python train.py --num_hidden_layers=21 --hidden_size=384 --num_attention_heads=6 --num_key_value_heads=1 --head_dim=64 --intermediate_size=1536 --vocab_size=32768 --hidden_act="squared_relu" --norm="rmsnorm" --norm_place="out" --norm_eps=1e-06 --positions="rope" --rope_theta=1020.0 --rope_fraction=0.5 --qk_norm=true --attn_scale=0.125 --bias="none" --tie_word_embeddings=true --parallel_block=false --extras=["short convolutions"] --init="normal" --init_std_qkv=0.0209 --init_std_o=0.0209 --init_std_up=0.0209 --init_std_down=0.0105 --optimizer="adamw" --learning_rate=0.00151 --lr_mult_o=0.775 --beta1=0.9 --beta2=0.98 --lr_head=0.0054 --max_grad_norm=2.0 --warmup_steps=258 --schedule="cos" --final_lr_fraction=0.0 --batch_tokens=[32768, 65536, 98304] --max_seq_len=1024 --doc_mask=true --train_tokens=412200000 --max_steps=6532 --dataset="wikipedia_en"
Each number is 50 + 12 x the weight over its row's rms, rounded and kept within 0 to 99. Layers, rows and columns count from 0. The size before them is the row's rms in percent of the matrix's.

# down: layer 6 MLP down (transposed), 1536x384, rms 0.0498, rows 1162-1178, columns 192-287
# up: layer 6 MLP up, 1536x384, rms 0.0518, rows 1163-1178, columns 192-287
down1162 095:38 45 33 49 51 56 33 41 46 50 55 60 60 43 54 45 57 63 32 47 54 45 51 55 32 40 64 52 50 40 44 24 41 56 40 50 44 54 35 54 46 31 39 59 43 39 33 44 32 32 38 52 36 47 52 41 36 71 35 57 43 45 56 52 59 61 35 49 54 36 58 37 39 71 56 59 36 69 53 28 51 27 68 48 70 67 64 41 46 57 65 79 49 50 47 34
up1163 102:64 30 53 70 70 45 47 64 46 43 56 37 64 47 39 44 42 64 41 63 35 76 66 44 61 52 46 23 42 18 65 49 55 49 65 34 31 34 63 52 44 56 58 39 56 29 42 49 69 69 51 66 69 51 49 50 46 55 55 52 51 58 22 50 50 41 69 45 47 36 46 55 18 42 57 67 53 65 35 43 51 21 35 49 67 43 42 37 56 56 56 38 51 60 25 74
down1163 097:57 58 63 62 41 68 40 70 49 52 53 58 54 63 41 52 64 41 79 28 41 42 66 29 33 54 45 56 51 34 59 43 42 77 55 75 60 58 54 46 54 36 59 55 54 48 49 37 50 42 29 42 29 46 40 54 63 63 35 58 29 48 38 56 42 57 69 51 41 54 37 64 71 44 60 54 47 38 40 34 44 54 52 45 51 61 55 31 54 33 48 52 43 54 66 42
up1164 102:61 71 24 55 56 63 55 09 49 62 20 71 66 51 50 44 57 37 54 58 50 55 61 31 66 35 51 44 41 67 61 52 52 38 48 46 36 54 35 55 44 42 60 54 59 48 43 52 49 53 57 65 52 61 37 29 53 33 51 54 46 30 66 42 41 45 52 54 44 61 43 46 63 41 16 54 48 19 62 59 57 40 59 48 26 53 36 40 55 31 53 66 41 39 57 49
down1164 101:39 52 65 36 35 44 53 24 30 41 59 51 51 37 41 30 54 64 29 44 37 44 45 66 68 21 63 57 43 81 56 60 29 30 55 43 58 64 37 49 38 36 32 55 46 31 64 43 46 52 28 49 55 50 63 67 66 38 50 62 45 41 52 54 22 41 49 54 74 43 45 54 52 46 52 56 39 56 51 31 33 62 48 49 27 35 28 44 60 51 55 41 44 54 38 55
up1165 104:53 48 52 49 27 51 26 52 56 44 54 51 53 30 30 66 54 53 46 41 54 63 60 36 62 68 50 49 48 35 76 55 58 63 22 60 35 33 50 39 70 37 40 69 49 38 67 56 35 51 42 57 56 58 57 64 46 34 66 56 55 43 37 36 53 66 55 40 65 67 43 60 40 43 69 26 44 17 60 71 67 52 67 71 51 47 40 73 60 29 43 28 53 48 51 53
down1165 099:57 62 54 37 47 68 58 44 61 38 51 53 42 55 41 41 33 39 42 29 59 61 42 52 45 59 41 54 36 46 44 49 52 60 33 38 44 56 73 47 41 18 60 59 46 53 58 61 36 30 54 50 69 60 58 65 52 27 59 45 45 43 50 58 48 40 52 38 62 61 47 68 53 60 41 59 49 46 52 51 43 50 78 56 61 41 56 67 44 52 59 60 69 54 79 50
up1166 097:50 42 62 51 45 72 47 55 60 55 46 51 48 60 45 50 65 63 52 59 70 46 47 46 73 52 28 24 60 49 50 47 59 60 47 59 42 47 48 44 38 39 44 35 49 43 40 48 55 43 27 48 64 38 67 67 33 53 41 53 16 47 46 62 54 59 54 40 36 44 54 53 60 51 51 46 46 53 50 49 36 50 48 42 53 54 40 50 51 37 57 28 35 33 42 48
down1166 106:29 30 65 52 60 49 32 67 65 45 67 42 56 33 49 39 72 71 85 52 41 68 48 28 34 54 39 66 66 49 39 37 35 41 47 53 60 62 49 46 73 48 61 43 47 42 54 70 55 51 60 59 62 51 42 49 58 58 40 43 47 53 54 45 80 57 49 49 59 58 58 46 43 37 60 56 51 66 47 42 52 57 36 48 74 54 36 60 46 59 40 65 60 39 53 50
up1167 107:76 53 60 66 51 48 46 57 61 51 60 46 33 64 47 58 66 40 52 52 57 64 43 64 52 61 62 58 54 39 59 41 53 67 42 75 52 75 34 48 57 46 48 57 47 32 71 67 63 55 72 78 43 51 32 39 48 52 54 46 47 17 58 29 44 53 56 59 47 47 38 45 53 41 56 37 42 57 76 19 46 34 39 47 53 50 51 46 65 58 54 47 19 33 44 74
down1167 097:74 62 57 39 52 64 44 54 67 83 45 43 64 56 59 61 69 44 65 69 57 40 52 41 38 56 51 32 62 61 49 25 40 47 55 45 59 25 25 36 51 44 38 36 32 47 62 48 44 70 47 65 46 64 35 39 61 42 50 39 39 44 49 59 49 65 54 62 52 43 68 30 56 50 48 49 14 67 57 46 27 52 53 43 59 47 52 55 45 47 59 48 34 53 42 36
up1168 095:56 43 55 62 66 43 45 47 42 56 54 53 55 49 41 33 57 57 72 63 62 58 34 52 37 53 60 60 57 48 51 36 54 43 57 50 45 64 49 51 71 71 58 65 43 41 50 71 27 48 55 47 41 35 51 51 51 41 65 46 59 44 37 46 48 54 53 27 29 53 32 42 47 48 62 49 57 64 46 44 48 42 58 41 46 35 52 30 30 45 37 27 63 41 46 69
down1168 091:62 50 65 44 41 55 51 65 45 65 41 35 78 39 46 39 42 66 66 42 49 18 35 40 44 45 44 47 29 53 44 34 22 34 80 45 55 51 50 44 33 38 73 47 56 64 43 55 47 66 51 44 43 65 64 65 60 45 55 50 50 44 51 63 62 43 38 74 59 51 55 49 43 49 36 52 59 56 63 42 51 51 54 45 38 32 45 44 58 60 76 47 51 50 59 42
up1169 107:40 60 49 64 37 52 31 61 45 42 47 44 50 37 66 58 61 56 49 51 46 74 51 45 57 37 39 64 72 51 50 49 64 49 50 53 39 43 56 56 76 56 40 32 53 44 68 46 55 36 52 54 57 36 65 73 63 55 38 46 60 24 71 47 42 48 46 47 56 29 49 35 68 70 36 43 60 54 55 40 65 36 54 57 45 52 42 60 25 44 56 39 55 44 31 50
down1169 102:56 50 54 45 45 36 54 51 55 62 49 44 49 41 54 47 58 53 38 59 78 49 54 55 45 50 49 52 53 67 40 68 55 69 70 44 51 71 57 49 54 52 54 59 70 69 51 53 66 42 45 52 51 48 50 33 65 55 48 62 53 59 35 45 45 47 68 46 58 67 45 65 58 48 55 63 56 52 29 57 47 69 65 39 46 37 45 65 35 59 52 48 45 40 40 35
up1170 101:50 40 73 50 56 42 50 40 52 53 30 35 61 30 52 58 48 35 44 46 64 51 39 51 47 36 23 34 66 49 65 38 55 53 52 54 81 58 46 59 45 45 37 47 48 21 58 32 23 51 48 51 43 37 51 38 28 51 56 53 53 35 52 40 31 53 49 40 39 46 58 23 33 44 48 54 54 41 55 53 53 56 33 27 56 44 53 62 40 37 51 53 35 47 37 38
down1170 109:66 57 69 54 43 52 44 66 41 54 08 38 66 20 71 64 46 53 15 53 59 43 44 53 69 38 43 52 38 45 55 56 23 61 64 49 33 76 50 50 54 48 57 57 52 16 64 47 54 48 44 65 52 61 52 47 34 51 59 47 56 41 65 53 36 39 37 72 31 63 54 45 60 65 40 68 67 52 59 26 43 53 40 51 49 45 48 39 64 50 33 46 47 42 59 77
up1171 092:39 54 51 47 43 53 45 40 51 22 38 61 53 63 35 47 48 27 70 48 67 67 69 42 49 40 41 37 51 36 61 47 68 48 50 45 53 64 58 56 58 41 51 40 45 49 47 39 47 50 37 43 63 28 23 55 61 34 54 52 53 47 55 38 26 38 56 31 27 50 42 53 50 50 45 54 55 39 63 54 52 48 45 48 61 39 41 46 79 62 50 47 41 51 58 54
down1171 092:40 70 52 41 26 43 60 43 49 37 44 25 58 55 36 59 61 60 39 71 40 57 60 62 38 78 55 32 57 53 48 56 32 48 45 36 71 69 56 61 51 50 18 54 60 67 43 44 30 45 73 65 54 49 59 61 65 57 65 41 51 53 38 40 65 35 39 47 74 43 24 50 38 49 66 35 52 40 55 36 59 28 29 33 29 53 50 46 69 55 67 47 52 38 40 50
up1172 096:46 59 36 68 34 45 60 60 86 52 48 59 28 63 24 46 58 52 52 53 56 54 47 51 47 51 47 32 32 53 52 58 55 59 44 70 32 37 46 37 32 46 56 57 14 48 56 63 54 65 68 61 61 44 60 67 49 43 41 44 41 42 59 53 41 47 57 29 42 21 54 40 49 48 69 23 39 35 55 43 45 63 63 58 21 55 54 66 29 55 61 51 35 50 32 53
down1172 116:49 24 75 52 54 47 45 96 41 65 99 61 65 61 77 62 46 51 99 52 39 55 43 22 57 60 56 39 45 59 51 49 39 55 65 48 52 50 41 55 33 57 66 53 55 56 38 57 55 58 44 65 46 47 43 46 51 68 65 36 53 48 46 50 54 51 39 61 59 56 64 52 62 49 66 28 26 50 59 39 42 75 34 67 48 46 47 47 67 64 58 58 60 43 50 42
up1173 095:58 45 27 60 49 58 74 56 53 36 35 49 29 41 51 32 28 59 62 59 58 40 57 45 59 69 43 45 41 65 54 62 45 46 44 66 37 70 47 71 41 74 60 59 55 44 37 54 52 25 60 68 50 53 41 40 28 37 48 47 39 37 38 34 62 49 55 54 45 50 49 57 70 76 58 53 58 53 59 48 55 49 60 45 74 45 48 53 41 59 42 19 54 63 36 38
down1173 089:43 51 39 56 59 54 26 56 61 44 74 75 61 51 62 52 66 50 76 44 55 58 49 29 42 36 31 43 41 37 37 39 18 59 66 29 42 67 56 50 58 42 55 48 62 42 54 54 50 69 71 39 27 57 56 66 33 44 41 57 30 56 43 55 46 42 45 52 45 82 68 70 52 50 42 48 51 51 63 47 57 55 48 59 39 48 40 57 43 61 61 85 48 38 46 56
up1174 109:50 60 58 44 53 59 40 57 58 44 41 53 55 29 48 58 43 63 54 51 51 75 67 52 59 49 64 57 32 59 63 51 59 48 54 46 49 56 87 33 45 44 70 61 73 44 55 63 59 65 33 56 43 52 33 50 46 63 28 47 47 39 39 31 55 47 41 35 40 46 52 45 29 60 58 54 46 37 37 54 67 31 58 55 52 26 58 53 64 35 40 52 49 39 45 73
down1174 105:49 35 53 79 41 27 46 48 54 48 28 45 33 53 53 53 41 63 49 51 47 44 42 46 46 58 22 49 67 42 46 56 44 55 44 66 40 43 37 58 41 62 42 54 40 53 38 58 85 54 52 32 70 40 63 11 68 54 77 25 28 49 71 55 49 42 52 42 36 56 35 43 68 56 57 53 51 61 61 12 58 64 52 53 34 50 57 51 46 54 56 53 61 37 49 34
up1175 108:67 50 55 53 50 68 47 60 51 57 53 62 60 62 56 38 41 25 37 66 65 65 31 20 70 60 44 49 46 52 51 30 54 51 56 50 47 56 36 54 56 43 63 43 61 43 46 54 40 47 50 59 56 32 74 38 33 41 48 56 57 59 46 57 62 34 74 51 56 37 59 51 54 65 47 55 60 84 63 54 52 50 45 41 24 60 59 55 38 46 46 32 69 56 32 62
down1175 101:43 46 55 50 56 53 48 47 70 33 44 36 65 39 54 43 40 48 60 43 58 24 52 39 34 31 46 44 37 43 57 68 53 33 34 52 67 31 37 35 56 58 49 49 29 62 49 51 58 66 62 65 44 36 46 48 49 40 42 46 39 49 50 45 56 62 72 52 56 59 47 31 40 34 11 71 58 57 45 48 56 36 54 43 48 28 44 54 66 30 44 66 39 51 25 52
up1176 108:47 49 40 61 54 29 20 36 73 43 46 56 65 48 48 60 47 34 61 32 44 51 43 49 51 23 68 33 58 58 62 52 53 63 41 32 51 46 44 44 58 47 56 42 39 14 42 74 40 52 60 75 45 38 54 63 43 63 42 50 54 57 50 54 61 51 66 51 68 35 48 50 49 33 32 35 39 47 60 57 61 31 70 69 48 45 47 43 62 57 53 35 55 52 63 63
down1176 099:37 47 40 55 66 43 61 48 22 51 55 48 46 53 61 55 37 50 50 13 53 44 68 57 52 41 50 40 25 46 44 40 60 52 37 60 44 58 44 73 56 64 51 57 58 43 52 22 43 47 53 49 59 61 36 62 57 65 31 44 61 59 55 63 51 61 53 49 51 37 35 60 52 51 61 40 74 37 52 48 12 47 65 62 53 52 58 53 71 43 72 44 41 54 36 75
up1177 100:53 48 51 43 59 39 67 68 44 54 55 47 51 56 45 47 53 67 53 85 58 38 55 52 50 65 46 38 53 55 62 63 59 42 12 39 48 63 37 28 51 56 33 45 36 53 35 44 60 49 54 50 60 48 62 57 59 37 60 45 52 64 35 62 44 56 42 36 56 32 47 48 75 58 53 48 66 68 63 49 56 41 38 51 40 56 45 39 25 38 54 56 64 56 50 47
down1177 100:51 52 49 37 58 55 61 62 60 55 38 42 47 55 35 46 33 66 19 50 60 37 64 45 50 80 41 52 70 63 57 53 36 45 50 65 33 53 51 52 54 47 71 46 56 56 72 55 60 63 47 45 42 58 51 51 27 50 56 51 38 37 63 67 40 46 30 58 56 44 65 42 53 54 61 60 61 26 64 47 46 38 47 46 48 33 49 58 57 55 50 45 48 44 65 37
up1178 101:66 57 35 61 59 68 65 67 61 45 35 49 43 47 63 44 70 45 50 29 48 41 37 51 59 33 47 41 56 34 49 50 66 48 62 16 54 41 47 63 45 56 55 40 72 39 38 30 55 39 34 52 30 58 73 40 68 50 44 79 54 65 54 58 44 47 57 57 46 48 49 59 74 57 72 61 54 24 40 42 58 29 38 55 46 56 43 37 36 22 45 57 51 59 56 79
down1178 097:43 40 48 42 42 40 37 34 45 33 38 50 50 57 46 49 45 34 30 59 53 49 55 62 55 40 75 36 30 42 55 28 57 56 48 43 62 34 69 42 50 60 34 52 50 45 46 61 52 71 52 49 45 44 29 62 27 68 53 56 54 67 70 58 44 26 37 34 57 62 63 65 60 48 57 39 62 40 37 51 59 59 44 51 75 62 55 61 70 29 42 62 60 64 45 45